Part of a small language model's weights.
Size: 10 layers, width 128, 8 heads of 32 (1 for keys and values), MLP 512 SwiGLU, vocabulary 8192, 4.8M parameters.
Architecture: rotary positions, normalized queries and keys.
Training: a variant of SOAP for these matrices, 4700 steps.
Each number is 128 + 32 x the weight over the matrix's rms, rounded and kept within 0 to 255. Layers, rows and columns count from 0.

# layer 2 MLP gate, 512x128, rms 0.298, rows 65-118, columns 0-127
[[131 119  98 184 163 152 122 122  99 124 150 147 112 147 154 143 131  71 144 153  84  84 167 162 112 133 152  87  77  99 150  74 122 126  80 132 104  78 156 121 172  48 100 115 105 136 143 114 125 196 114 151 107 134  99 139 145 132 120 120 111 103 109 157 141 139  85 120 136 113 119 101 166  72 159 166 142 130 133 135 107 132 127 119 120  76 105 109 138 103 141 163 140 102 136 139 114 175 118  74 126 123  96 146 155 115 136 179 110 215 154 158 155 114 112  96 142  97 126 194  95 113 105 120 151 129 142 131]
 [118 152 105 152 133 102 127  98 114 126 113  73 117 140 104 135 183 167 179 129 125 134 116  99 131 147 117 152 148 179 125 111  94  97 159 159 126 169 129 105 110  89 131 164  88 121 101  62 100 132  63 129 142 136  99 156 188  75 126 175 174 136  75 115 104 119 102 211 128  97 124 145  50 104 136 179 144 143 156 109 136 109  87 125 126 149 126 153 140 123 129 110 150  90  90  89 116 210 126 105 127 141 151  75 149 135 136 123 103 134 115 107 127 138 179 111 113  87 143 159 119 114 130  98 124 116 132  78]
 [ 98 162 101 130 106 138  98 187  87 132 154 152  88  94 113 112 191  60  83 171 127 121 166 126  67 156 129 134 166 177 181 103  71 177 144 172  95 146 172  87 144  92 112 103  84 123 155 188 108 135  88 131 241 146 118 142 115 110  60 148 104  58  74 173 123 133 150 163 126 113 136 149 130  90 119 132  90 100 104 185 113 109 151 130 134 142  18  71 157 152  92 125 102 124 120 147  96 124 155 120  96 116 117 159 162 128 135 175 147 165 150 146 143  80 154 119 124 165 168 151 141 157 192 167  71 100 144  89]
 [ 98 110 162 201  88 162  86 117 115 130 158 171 160 102 150  82  19 193 131  94 152 158 119 126 213 152 147 136  73 144  97 173 126 107 106 103 156  95 173 109 119 132 131  98 149 132 123  82 137 135 108 126 125 176  82 162 144 145 154  99  96 129 107 135 124 153 137 134  73 105 143 160 110  90 162 121 132 171 113 116 112 143 140 122 126 140 173 174  95 167  81 103 111 145 117 155 145 137 112 102 105 166 151 136 103 124 155 124 150 174  95  64 129 164  80  78 161 142 130 117 165 128 133 110 108 131  93 114]
 [138  83  86 151 153 119  75 174 114 165 140 167 107  70 178 120  98 121 211 210 105  89 194 100 133 154 131 130 110  88 101 111 138 136 128  62 114 139 108 150 126 127 143  91 127  64 185  97 131 163 140 134 149 184  61 107  90 140  76 117 133 117 133 150 155 143 111  93  61 121 126  86 137 109  94 135  83  83 182 145 135 135 125 113  89  62 109 168 111 183 146 127 159 134  98 152 158 111  97 112  91 132 109 105 139  98 106 126 172 169 118  83 137 134 139  53 169 135  81 136 171 172 101 169  97  81 155 157]
 [109  98 126 101 109 159 113 149 143 133 110 113  89 102 135 123 139  96 142 148 151  97 151  90 138 113 138  92 109 103 131 150 132 170 122  72 120 168 132 162 161 138 155  99 187 100  52 121 128 147 123 168 158 115 143 144 126  83 129  92 142 198 133  96 126  80 163 132 158 161 126 103 127 137 159 120 146 114 110 167  78 117 109 141 120 125 143 166 116 148 103 110 127 139 110 145 134  99 118 131 141 178 116 154 136 155 145 127 125 109 155 139 118 110  98 178 127 124 174 147 119 152 132 163 155 162 104 121]
 [110 108 150 108 106 127  58 102 115 133 137 143 145 107  73  86 203 119  82 113 149 157 151  67 103 150  96 157 105 211 164 189 113 123  93  82 128 101 149 109 171  99  94  71  95 131 121 189 138 139 127 181  91 178 131 139  71 145 137  76 112 101 128  90 122  70 187 129 171 168 169  95 156 137 137 133 155 138  98 166 109 199 113 122 160 199 124  94 127 160  74 100 126 135  98 152 113  97 124 127  79 142 127 157 126  64 100  96 150 110 135 179 157  99 160  92 152 120 151 125 123 109 178  96 147 106 108  89]
 [ 57 147 129 190 140 176 123  81 110 157 151 135 137 143 153 167 127 141 108 106 118 118 157 125 176 181 108  88 142 111 108 107 158 130 105 134  98 140 107 101 175  91 151 132  93 144 118  97 207 146 111 171 119 128 133 161 105 123 113 175 156 139 144  93  92 148  95 188 167 120 150 123 151 136 103 136 158 203 143 135 107 108 166 138 132 148 181 161 145 162  70 119 154 124 136 163  74 120 119 129 186 157 210 184  99 134 100  94 128 137 108 112  81 129 105 135 173 166 143  88 170 205 131 115 174 169 106 188]
 [141 127  90 199 146 153 153 137  80  55  72 175 102 187 112  54 100 133 136 191 121 119 138 127 103  66 111 113 190 109 120 155 111 135 126 140 127  70 117 121 105 116 151 116  96 139 130  90 118 157 118 123 121 125 145  57 109 189 128  99  90 153 114 164 115  95 106 106  30 149 125 181 173 180 129 111  86 163 183  78 111 146 109 190 125 148 165  88 117 159 142 163 181 146 121 167 135  84  89 103  98 108 108  82  91 108 105 145  99 175 156 160 151 111 149 123 170 134 138 141 138 153 165 137 113  96 159  82]
 [116  95  68  81 133  98 100 139 158 108 142 182 144 163  93 134  93  56 136 151 140 121 138 123  95 120  98 110 140 165 171 152 148 121 156 140 128  94 154 174 109 126 134  94  91 136 112 144  83 136 136 112 142  71 160 145  50 169 148 157 134 162 133 157 113 120 171 118 185 188 142 122 115 162  59 130 159 122  93 123 137 182 222  73 113 105 139 155 118 120 143 126 102 130 166 158  83 163  94 143  98 108 123 162  96 101 116 159 146  65  80 162 144 104 106 117 163 126 162 111  74 131 158 187 157 177 168 134]
 [133 155 158 138  74 158 167 127 126 142  95 163  97  95 175 114 132  85 119 114  83 123 131 154  82 126  96 160  84 115 123 137 142 156 134 150 164 129 131 189  89 101 148 165 124  92  80  58 170 160 179 144 137 124 134 107 183 139 106 168 170 154 114  71 121 137 115 132  71 138 145 126 138 131  85 144 106 165 134 161  54 125 126 172 178 139 138 165 108 143 149 134 111 173 136 142 129 140 139 170 193  55  70 164  85 150  91 112 153  39  74 132 121 150 120 172  93  98 121 114 100 110  72 125 118  89 120 120]
 [ 89 137 111  69  96 162 142 163 159  85 102 191  99 137 120 123 153 135 143 114 121  86 184 133 170 103 135 105  89 105 125 117  78 108 161 159 115  68 132 107 127 116 137 162 122  56 105 103 145 164 133 137 172 118 106 140 139 126 120 102 174 118 136 102 153  87  78 144 119 160 116 127  74 168 140 130 141 146  89 105 139  95 115  71 132 110 235 189 164 164 136 105  84 141  48 106 122 139 115  79 141 123 127  95  54 126 108 131 179 124  74 104 149 119  78 114 103 154  93 156 141 153 134 123 156 192 133 117]
 [ 56 134 128  93 102 138 170 158 131 103 111  73  73 133 125  88 145  95 131 127  59 129 174  68 141 112 115 128 130  73 139  99 138 136 105 164 143 171 121 128 136  78 130 108 133 180 100 123 135 137 125  87 116 163  94 236 194 189 137 107  88 116 127  83 130 142 149 120  92 139 144  98 130 107 132 100 116 113 128 180 101 130 111 137 167 136  83 146 182  92 182  59 197  84  88 121 111 174 178  93 149  46  99 209 103 191 156 159 138  82 136 152 109 120 129 116 157 116 110 141 109 123  65 152 185 116  68  60]
 [ 94 118 119 122 133 185 111 144 139 186 175 115  95 104  87  95 127  69  92  75 107 101 153 110 135 113 169 191 128 111 122 132 121 107  95 127  94 145  99 128 122 103  80 204  97 146  77 126 134 106 139 131  98  76 121 127  55 138 134 125 116 147 111 113 147 108 135 149 131 145  88 146 142  81 155 152 153 108 171 146 116  97 104 148 142 112 132 173 189 127 156 109  70 125 148 172 113 131 166 136 170 112 125 130 129 119 129 106 152 122 115  93  62 132 165 141  56 142  98 122 123 122 169 104 135 121 104  77]
 [ 87 123 145 187 113 172  97 148 137 132 182 115 101 126 115  98 118 124  98 140 107 117 110 135 150 123 106 172  93  94 173 124 128 176 121 121  86 177 118 189 140  87  85  78  86 143 124 104 127 139  95  98 113 145  69 155  64 103 108 127 112 145  75 130 173 120 135 159 109  97 117 157 106  94 171 134 169  81 125 117 121 121 137 106 127 149  87 121  75  97  76 131 150 106 109 175 146  74 178 174 117 139 114 146 158 142 127 131  91 137 125 116 126 223  82 136 126 176 163 161 148 170 198 115 139 113 176 158]
 [117 229 113 159 127 118 132 148 141 128 117  74 131 123 135 117 119 163 136  87 134 142 122 141 150  99 142 214 107 170 136  90 133 114  91  99 104 173  83 156 139  66 110 123 112 116 129 143 132 134 135  98 110 134 142 138 126  92 119  91 120 138 141 139 118  89 134 146 114 117 104 136 117 146 163  82 143 116 140 139 119 154 131 152 156 134 100 142 133 166 143 141 128  94 135 126 140  80 131 142 145 114 100 146 107 137 160  63 123 165  73 144 154 108 187 107  87  94 144  84 108  98 116  92 159 162 121  98]
 [114 159 162 107 169  98 184 124 116 193 132  42 148 105 128 133 144  68 149 171 122  95 161 170 158 190 155 124 140  68 130 127 132 106 147  83 142 139 150  88 110 153 168 115 156 121 144  92 106 128 124 185 129 127 103 146  97  96  97 149  92 128 113 138 138 125 109 169 153 135 129 184 104 151 122 121 117 160 137 150 138 114 115 135 106 123 174 108 112 114 144 129 148 145 136 102 118 132 113 154 126 121 129  97 127 177 105  97 156 159 133 121 142  95 148 118 103 119 101 143 164 132 147 129 115 120 185 127]
 [127 195 103 188 146 129 205 115  89 162  92  87 134 119 105 153 155  84  82 151 137 144 152 125 123  85 159 153 117 119 161  97  99 125  92 161 118 130 122 151  79 166 148 137  77 116  70  95 139 119 104 126 137  94 103 114 141 179 140 128 174 135 136 157 157  42 153 158 155 122 121 129 168 117 158 124 126 109 185 136 152  66  95  99 103 163 178 177 144 147  93 178  90 121  80 160 166 110 147 130  50 149  90 116 103 117 116 143 168 169 123  97  83  72  79 116  73 115 144 230 151 125 125 150 145 158 111 105]
 [100 144 182 151 112 123  85  87 157 155 183 154 127 169 173 140 156 118 141 152 140 130 122 171  98 120 130 142 188 125 140 130 110 136 114 106 163 112 101 127 130  95 135  55  71  31  67  75 111 107  97 155 121  93 155 199 167 168 117 132  60 116 179 125 153 161 131 107 171 103 144 117  99 109 122 154 131 165 156 133 188 114  95 173 153  97  65 104 131 114 137 135  81 118 140 165 105 122 144 127 107 109 131 189 166 160 158  85 180  85 185  74  93 101 111  54 170 128 109 160 127 134 130 123 217 157 141 183]
 [158 104 108 162  68  91 139 140 132 146 135 118 118 108 134  79 142 142 154 139 132 117 145 178 128 121 147 165 132 164 126 145  94 113 201 106 124 196 164 170 114 124 145 165 181 133 122 142 104 153 137 110 145 117 106 176 132  77  32 149 132 138 129 208 196 121  85 127 220 161  73 199 112  88 103 181 162 159 124 142 176 116 141 128 141 164 138 129 132  75 162 158 114 186 162  89 185 113 105 173  91 104 157  73 142 121 140 137 145  99 183 122 161 109 178 155  97 104 171 142 126  68 106  97 113  79 114  72]
 [125 160  61 149  89 151 158 172  77 151 139 105 122 170 165  94 112  77 113 152  87 142 119 127 130 124  63 123 148 152 126 127 138 107 138 171 115  96 186 178 124  89 164 177 107 151  93 102 120 123 136  65 117 146  79 172 205 172 175 131 154  92  97 119 100 143  84  98 142  79  83  66 133 122 116 105 132 173 141  87 171 169 105 153 178 130  70  91 135 136 132 124 135  94 137 234 198 132 169 106 142 135 196 172 151 123 125 102 191  75 149 108 137  36 236 167 144 110  62  82  92 106 132 136  97  66 140 157]
 [132 102  81 134 195 164  99 161 149  79 181 120 159 107  95 136 146 180 159 122 144 114 127 120 140 106 109 150 125 136 131 134 107 171  66 133  80 109 123 184 157 106 163 124 124 139 209 131 135 112 135 153 148 103 127 130  95 118 155 136 119 127 159 139  88 157 162 145 110 115  98  98 117 125 124 106 158 129 186  82  99  88 121 124 157 179 147 186 104 108 103 118 172  69 124 143 112  73 178  99 149 118 121 109  91 147 156 159 194 116 109 153 120 171  93 108 118 105 144 129 132 174 123 148 169  96 104 143]
 [157  67 129 180 119 116 143 132 124  97 117 124 152  93 121  89 123 153  78 126 107  86 138 127 116 102 131 159 129 160 145 171 134  97 140 108 174 114 148 226 168 152 145 153  89  91 145 140 136 100 113 107 108 161 128 140 140 118 176 150 155 170 107 165 140 114 124 106 116 106 106 127 179 200 164  99 112 136 131 129 132 129 163 115 132 120 171 153  89 118 137 163 142 108 117  97 152 153  63 134 142 138 136 115 141  79 174  76 202 108 134  92 107 151  92 165 108 139  93 195 155 102 165  98 123 171  91 175]
 [164  95 144 156 131 143 150 128 153 102 150 103 118  77 107 131 100 140 114 161 181 144 113 108 106 114  76 104 182 129 100  95  87 145 115  85 113 125 175 161 119  77 176  63 175 129 194 177 116 140 147  84 108  81  99 144 169 163 172 148 152  86 110  60 103 117 118  98 129 118 163 154 155 139 155 125 113 162 124  88 164 195 188 151  81 114  93 126 123 141 116 173 116  69  90 140 132 149 153  75 144 109 145 134  52  83 126 146 177 145 103 168 174 105 139  93 147 146 163 121  63 138 136 120 148 142 134 149]
 [ 90 113 153 114 134 100 135  89 111 223 116 129  85 115  83 100 149  99 117 176 163  76 155 124 116  90  71  99 123  19 113 151 131  67 164  68 193 101 133 136 181 144 148 116 188 113 101 157 160 141 160 115 166 122 170 159 143 117  82 180 118 183 109 131 155 118 143  68  85 156 176 136 104 156  94 112 119 162  70 153 148 167 108  96 100 146 120 100 119 154  75 158 121  62 160 144 163 118 115 114 125 122 145 117 149 124 124  87  77 198  78 158 151 136 128 140 200  86 110 107 111 170 127 102 120 105 159  92]
 [135 157 129 141 126 135 124 129  97 150 169 132 165 143 117 167  88 109  88 161 144 135 103 124 129 105 139 101 154 133 101  60 170 117 148 140 136 142 154 124 133 148 199 159 109 126 146 111 155 146 129 140 183 130 126 134 118  99 158  65 189 147 139 101 129 152 139 186 140 171 122 140 103 153 118 109 160 183 170 156 132 102  59 148 109 120 130 123 123 143  97 120  97  55  99 110  96 130 131 162  99 172 105 100 146 114 159  97 158 124 147 102 149 167 168 145  87  73 162 132  85 113 112 109  81 109 141 104]
 [127 109 122 129 137 141 172 134  73  94 138  92 106 139 128 173  77 147 142 131  66 146 203  65 204 110  90 130 172 156 117 106 106 157 132 159 168 160 162 143 124 106  68 125 155  92 126 138 164 146  99 150 144 114 118 137 142  82 118 122 150 144 190 122 182 156 112 142  79 169 149 172 135 172 104 210 102 104  54  80 184 114 151  76  97 112 157  60  86 130 124  23 187 139 207 120 185 150 145 140 105 104 108 115 173 118 140 158 125 100  93 117 102 160 173 128 119 137 157 152 117 169 152 151 124 181 148 102]
 [152 152 134 130 125 161 157 140  92  54  94 162 131 177 158 197  79 113 134 145  83  84  90 137 133 143 173 155 131 104  94  56 179  97 152  96 129 200  41 165 119 144 140 123 122 117 102 150  98 182  92 136 198 117 159 117 103  76 134 164 197 128  87  94  80 135 101 109 117 175  98 140 114 106  96 131 137 177 114 123 132 116  97 155 151 177 144 126 137 110 170  99  82 179 113  91 140 152 145 174 151 121  97 119 211 158  82 122 127  95 153 152 108 159 167 173 143 119 115 104 166 145 185 145 188 134 141 157]
 [139 162  93 143  81 178 135  46 171 142  69 116  38 114 124 183 134 159 112 159  92 139 105 121 133 115  91 137 165 182  91 143 117 135 124 175 157 161  83 123 109 121 140 132 136 144  51 122  90 106 151 111 118 135 131  83 129 102 103 176 139  83 109  97 134 139  91 132 114 184 172 171 168 101 112 130  97  85 139 101 113 152 108 106 130 157  97 155  91 149 123 141 134 108 110 171 164  92 103 131 124  99 113 147  91 110  59 133 142  97 127 147 109 121 161 169  53 140 124 119 117 154 167 119 131  94 183 125]
 [ 99 126 155  97 130 135  71  99 133 154 154 124 168  81 116  94 170 116 143 155 180 142 117 113 113  98  85 174  91 165 127 106 147 131 123  89 111 136  97 113 169 116 132  66  81 119 179 162 112 128  93 161 132 118 139 179 164 157  76 180 139  99 158 101 102 134 105  86 209 181 147 151 130 130 146 138  84 127 110 106 183 142 132 120 156 146 121 109 189  52 103 153 117 164  91 141 146 132 107 135 162  81 122  81 145 155 130 123 171 101 128 111 181 146 156 124 122  95 128 144 114 108 131 166 127 157 100 117]
 [132  64 177  66 112 160  95 106 106 103 139  87  80 104 114 140 147  86  62 135 184  80 127 151 140 114  38  96  65 115 111 113  98 139 179 122  73 108 126 176 162  29  78  81 135 117 126 172 202 164  98 110  93 101  79 139 108 151 120 157 188 136 142 157 136 122 114 123 119 106 115 132 131 153 247 136 224 134 155 159  76 141 141 117 162  76 119  99 164 121 131 120  79 122 162 117 101 108  93 176  65 127 106 127 160 142  62 121 155 201 155 137 142 113 137  88 170 130  51 165 150 120 131  57 105  99  93 198]
 [152  93 155  87 142 109 138  85 149 108  86 134 121 145 252 133  51  94 152 106 128 110 141  89 145 122 150 140 208 150 142 122 115 111  98  87 112 123 143 153 139  96 160 140 127 178 138  84 171 113 125 144 110 110 142  88 158 182 177 127 147 154 120 136 143  97 120 133 116  68 164 147 183  55 147 142  89 133 148 140 131 151 129 133 185  95 123 145  69 161 107 141 148 110 138 156 105 131 161 126 156  83 170  98  83 130 131 130 107  77 132 121 107 114 116 151 151 169  79  63 150 103  96 146 177 173 145 142]
 [ 56 100 135 132 101 141 144 129 129 144 117 123  92 188  81 125 130 143 160  87 124 169 147  78  91 164 120 126 152 211  88 148 118 149 153 151 133 152 113 127 131 145 170 169  84 131 134 161 124 140  87 152 152 169  87 130  98 112 136 104 138 156 117 144 137 167 108 174 142 114 138 175 212 188  75 153 138 104 149 161 128 144 114 119 143 135 135 128 121 120 127 213 142 118 201  77  60 137 101 105 116 110 146 123 102 108  93 147 188  97 103 125 118 116 101 191 102 127 176 121 170 168 131 106 129 152 122 146]
 [ 93 159 101  48  70 162 126 126  92 125 131 124 127  92  77 129 138 167 140 123 132 154  53  80 104 141 109 111 151 100 110 127 115  99  71 177  98 148 124 114 132  89 143 132 148 224 126 173 102  88  89 120 136 115  96 111 149 158 156 138 166  98 132  87 167 134 101 149 141 103 134  98 129  53 125 193 172 162  93  88 121 160 138 132  94 134 117 125 134  96 123 114  99 113 129 122 114  75 138 132 110 150 213 156  95 157 132 182  79 153 134  61 117 162 148 195 142 112 139  71  47 147 151 203 139  39  84 154]
 [139 160 207  75  94 111 113  99 109 221  79 134 126  77 146  83 125 138 124 119 100 117 129 152  91  69  71 150 177  81 108 229 158  83 103 134 181 127 127 124 137 144 127 136 132 111  74 118 132 126 189  97  65 157 106 106  52 125  82 105 152  94 123  98 105 115 174  69 181 116  95 145 115  79 141 124 127 129 152 146  98 121 141 172 123 178 189 178 150 139 131 125 125  83  98 149 149 140 114 136 170 145 105  91 117 171  74 112 216 130 181 121 137 161 164 101 208  51 134 128 154 148  77  86  75 142  89 187]
 [183 113  70 161 119  79  88 225  95  68  62 138 129  79 175 115  85  94 207 126  93 120 112  91 110 173 122 157 112 109 112  68 126  85 162 143 153 101 187 115 100 147 110  69 172 118 172 125 119 102 152  43 195  83  84 147 126 156  95  89 111 108 181 100 168  82 115 114 104  79  88 166  96 113 138 183 117 170 115 120 122 152 148 138 172  83 157  93 140 147 136 144  97 118 178 121 158  97 142 110 112 114 118 156 143 107 142 167 122 183 103 224  91 102 123  85 166 126 104 127 119 135 145  97 182 165  76 137]
 [107 110 110  87 146 173 171 135 113 101 149 120 175 161 117 123  54 141  87 120 132 120  84 141 147 129 119 157 158 166 120 106  83 116  94 154 134  94 134 156  74 130 155 108 126 122  86 122  57 139  82 140 137  54  91 118 102 108 152 122 114  61 153 147 103 121  87 162 150 117 101 138  92  54  63 131 116 225 132 175 132 190 139 135  98 117 154 122  75 139 125 135 104 123 101 187 183 104  95 143 131 115 159 112 160 110 136 128  96 117 131 148 121 145 148 114 104  85 154 173  62 108 130 157 149 121 161 108]
 [128 148 137  91  77 177  84 132 132 132 113 140 108  92 139  91  85 107 114  73 137  93 139 162  78 141 120  95 110 161  86 158 146 150 135 161  54 120 158 153 172 136 178 105 111 137 135 133 140  80 146 142  98 171 115 137 146 124 144  83  51 141 110 107 109 109 100  94 106 157  92 167  85 149  87  98  77  89 156 130 116 116 123 104 131 136  97 134 103 145 104 119  91  91  88 131 117 101 121 129 132  75  83 140 101 168 167 138 196 126  94 157 133 171 105 149 194  91  80 128 139 143  91 144 127  93  63 120]
 [ 89  88 123 121 151 129 105 131 122 142 146 119 147  84 120 178 114 153 104 113 123 182  80  90 170 147 125 147  89  96 149 103  78  74 111 103 115  82 133 151 109 174  94 117 124 154 128 105 163 116 131 135  92 137 143 105 141 125 134 118  81 183  89 111 108 144  82 145 127 177 110 161 108 152 205 199 155 143 129 121 112 104 126  91 100 109 140 147 121  92  79 143 137  89 111 112 112 117 164 116  91 115 169 188 115  75 168 154  94 207 150 128  78 126  94  70 138 129 101 191 126 134 167 150 113 125  90 137]
 [151 184 195 120 154 173  89 150 128 140 117 107 165 129 133 100 129 107 113  64 120  74 101 138 103 179 123 114 147 125 130 160 118  78  95 118 163 108  73  78 184 108 140 131 147 124  98 117 131 154 111  96  82 120 138 109 175  69 130 170 133 161 178 143  45 149 120 129 131 161 173 115 140  60 102 155 183 122 131 137 148 170 178  96 102 135 191 184  88 101  91 119 150  79  87  86 110 156 108 156 134 100 132 169 133 107  67 172  96 148 121 158 162 168 117 151 167  73 135 155 112 155 132 143  85 134 141 143]
 [ 53 147  58 220  45 131 177 123 136 132 143 151 148 140 103 101 172  82 139 113 165 157 138 143 103 160 128 130 139 107 135 186  96 192  94 107 152 121 121 131  83 124 142  56 159 157 126 161 156 112 116 111 142 116 136 119 113 109  98 157 103 152 104 110 163  79 118 145 148 146 143  77 132  97  41 128 167 141 127 172  87 133 203 122 154 167 115 154 138 133 151 116  94 100  60 183  82 105  95 158 172 116 203 110 141  89 159 109 121 136 113 176 144 129 105 142 138 165 124 128 117 133 114 144 173 104 165 129]
 [198 108  88 115 118 102 157  64 141 123 144 149 125 151 104 148 118 163 130  97 132  99 155 149 145 107 121 134 128 188 110 223 126 112 162 158 158  99 166  97 110 108 143 125  78 139 122 120 133 131 140 136 111  63 102 126 126 157 158 130 135 167 113 117 124  90 182 157  65 136 163  85 122 121 147 129 102 151 139  48 146 139 107  91  56 125 143 127 114 165  95 134 125 154  92 160 110 132 115 149 147  86 124 122 183  52 193 172 106  99 149  95  67 141 108 120 119 120 126 167 145 107 142 125 139 119 157 172]
 [129 211 122 147 142 106 120 125 167 134 133 103 141 163 156  88 139 173 134 150 144 127 123 123  73  94 170 151 119 135 175 149 123 133  88  69 135 105 139 145  88 117 142 124 135 177 142 118  98  69  91  64  90 161 103 163 182 140 146 100 115 216 164 164 143  98 172 111 110 153  62 146 140  79  94 175 126 164 136 157 110 148 178 138 178 134 172 197 135 124 171 119 146  77  97 134 133 105 141 171 180  99  84 114  45  92 121 132  97 122 110  74 183 148 146 116 163  79 190 151 126 159 136  98 128 127 100 117]
 [ 97 100 176  82 127 114 147 104 128 170 165  99  99 120 100 121 109  99 124 200 131 160 120  80 118  92 139 158 144  91  95 171  57  64  50 115 156 143 126 157  73 152 169 125 116 104 205 158 180  97  87 127 124 111 130 134 125 150 173 133 102 151 106  84 132 156 133 105 112 131 145 108 179 105  99 204 129 140 108  88 148  92 146 128 118  70 116 115 139 162 128  74 167 142 143 168 117 139  90 116 124 123 133 126 139 135  89 171 102 106 164 177 133 121 120 129 104  71 164  91 105 174 134 123 124 140 113 118]
 [141  93  67 121 123 130 139 146 144 173 137 144 122 152 127 141 118 166 141 133  76  84  87 122 122 187 149 170 142 130 148 179 111 199  94 186 146  98 197 111 138 143  81 103 151 167 111 164 159 109 100 154 150 153 125 114 140 165  90 105 109  74 129 143 116 142  99 137 112 130 128 230 135 108 149 120 157 137 186 127 107  90 145  95 142 104 160 149 142  65 106 137 195 125 101 129 113 151  98 116  80 158 152 168 132 119 134  48 180 146 141  98 117 153 157  93 156 125 222 126  77 156 171 129 130 144  93 117]
 [ 60 123 144 140 147 137 183 162 101 200 153 108 107  94 156 167 122  74 145 112 139 159 123 145 145 139 111  76 131 117 222 144 110 117 106 150 180 134 141  93 195 130  82 157  94 122 162 136 158  67 149 174 169 134 128 213 179 137 117 139 126 134 156 102 146 163  98 100 127 159 124 128 124 122 145  95 113 171 146 160 153 143 151 149 117 183 128 121 136  96 156  98 166 152  96 128 111 142 151  91  94 134 130 118  97 106 105  94  98 145 103 167 113 141 163 140 162 104 167 131  89 143  61 133 137 144 168 105]
 [176 161 130 125 126 165 150  99 129 109  63 120 114 125 129 127 123 176 148  72  65 203  93  59 119 140 173 122 148 145 105 116 110 145  74 168 124 111 136 140 136  93 142 131 135  83  89 137  99 138 152 111  85 128  76 143 136 115 133 101 167 149 148  97 140 167  91 174 170  84 126 118 127 148 134 169 158  57 149 117 137  62 121 150 183 190 121 145 129 113 127 150 138 165  65 142  85 139 116 140 140 113 116 189 124 168 130 123 147 111  84 107  85 118  80 104  64 101 133  92 136  54 152 158  73 149  89 144]
 [172  88 148 176 133  60  87  60 159 110 137 157 127 135 137 112 118 130 136 126 164  87 154 140  95 104 178 136 131 156 121 118 162 138 131 127 128 140 122 200  78 146 153 132  92 142 135 150 144 147 131 123  80 156 100 112 143 132  86 150 120  74 151 149  58 113 130  99  99 156  45 117 120 108 103  85  62 106 107 137 141 132 124  94 137 156 132 133  98 126  96 102  98 115 120 123 125  83  85 144 153  75 153 160 123 135 130 102 164  73 152 164 140 129 124 166 113 151  81 104 159 138 156 111 107 133 132 163]
 [121  96 197 154 130 137 148 107 141  78  88  96 167 167  70 126  94 126 111 150 179 189 116 126 141 143 102 134 148 160 125 147  98 132 112 145 157 141 127 117 105 104 151  75 143  98 100 120 100 140 118 134 137 158 133  95 131 198 137 131  97 125 156 140 135 122 101 144 136 167  92 161 142  75 122 127 104 170  96 164 143 162 153 122 114 202  92 140 139 136 176 109 113  92 133 141  97 163 159 115 165 115 152  85  74 139 160 122 107 155 145 129 129 109 145 170  95 107 156 115 143 108  90 149 141 115 167 104]
 [101  60 106 157 116 129 133 137  55  90 152 105 111  65 117  44 118 170 114 109 138 132 144 141 149 149 115  80 122  96 122 130 161 159  79  42 158  83 109 129 143  70 134 148 139 165 149 150 145 145 112  99 161  83 180 173  94 159  66 117  88 194  74 116 145 149 111 150 134 101  90 156  85  84 116 137 149  97 102  73 194 146 152 110 219 148 119 192 142 146 186 118 112 123 124 153 139 169 157  59 143  94 106 106 111 115 121 151 218 134  74 140 115 151 128 161 158 170 136  92 186  81 102 143 129 156 106 174]
 [121 168 117 112 112  77 149 160 146 169 107 201 164 132  97 149 134 116 160 197  90 170 120 131 123  85  93 111 159 120 160 125 151 104 121 121  90 131 181 151 177 118  90 118 119 156 119 139 117  70 106 137 157 103 124 138 120  85 138 145  66 177 156 151 105 140 145 150 121 179  96 104  93 119  75 152 112 109  99 116 100 122  92 181 121  76 159 147 104 144  92  61 197 119 118 141  91 138 128 131 157 127 111  92 110 159 128 149 115 145  92  94 134  66  61  96 121  94  81 145 115 198 135 110 124 107 126 125]
 [105 128 131  52  66  97 174  51 105  92 142 161 115  95  98 116  91 130 187 141 159 119 107 129 110 117 118 174 121  90  97 171 104 104 149 112  78  86 132 187  93 130 126  98 115  99 218  78 174 114 126  93 104 129 128 129 122 110  98 102 182  84 152  94 189 161 121 124 132 129 185 117 121 160 151 105 102 130 173  94 124 156  95 200 152 107 116 173 141 191  86 134 115 139  81  94 127 128  93 116 127 113 141 107  96  94 172 205 144 168 129 127 178 144  56 162  83 144 116  78 163 163  86 129 117 143 150  80]
 [ 88 158 118 138 117 187 132 133 143 125 108 117  62 172 159 118 118 113 188 102 143  63 133 180 189 141 146  68 136 161 127 144 124 157 159 151  96 100 127  64 138 149 160  86 141 141 117 123 202 123 168 169 158 160  90 123 154 155  86 168 129 114 136 122 138 123 108 136 110 110 158 124 159  81 130 172 114 109  98 120 125 165  15 107 122 151 162 121 102 119 170 106 103 179 117 115 160  71 142 124 147 106 146 113 156 144 119 138  73 150 120 106 109  98 135 119 124 112 133 113 157 152 201 133 114 157  71 133]
 [ 89 101 113 181 123  98 143 197 151 109 112 126 159 161  81  82 124  72 182 106 169  91 168  94 129  80 119 127  96 170 105 132  98 136  82  71 121 100 119  98  94  88 145 146 136 119 126 190 124 196 140 119 113 112 171  64  96 153  88 154 120 127 163 138 136 113  62 107 106  85 155 140 161 120 112 112  88 119 115 116 133 108 159 106 139 121 156 141  86  87  89 167 105 145 140 154 157 121 185  82 110 133 142  98 145 137 153 121 129 171 135 140 123  86 170 191 148 114 151 170  50 139 164 125 106 111 129 142]]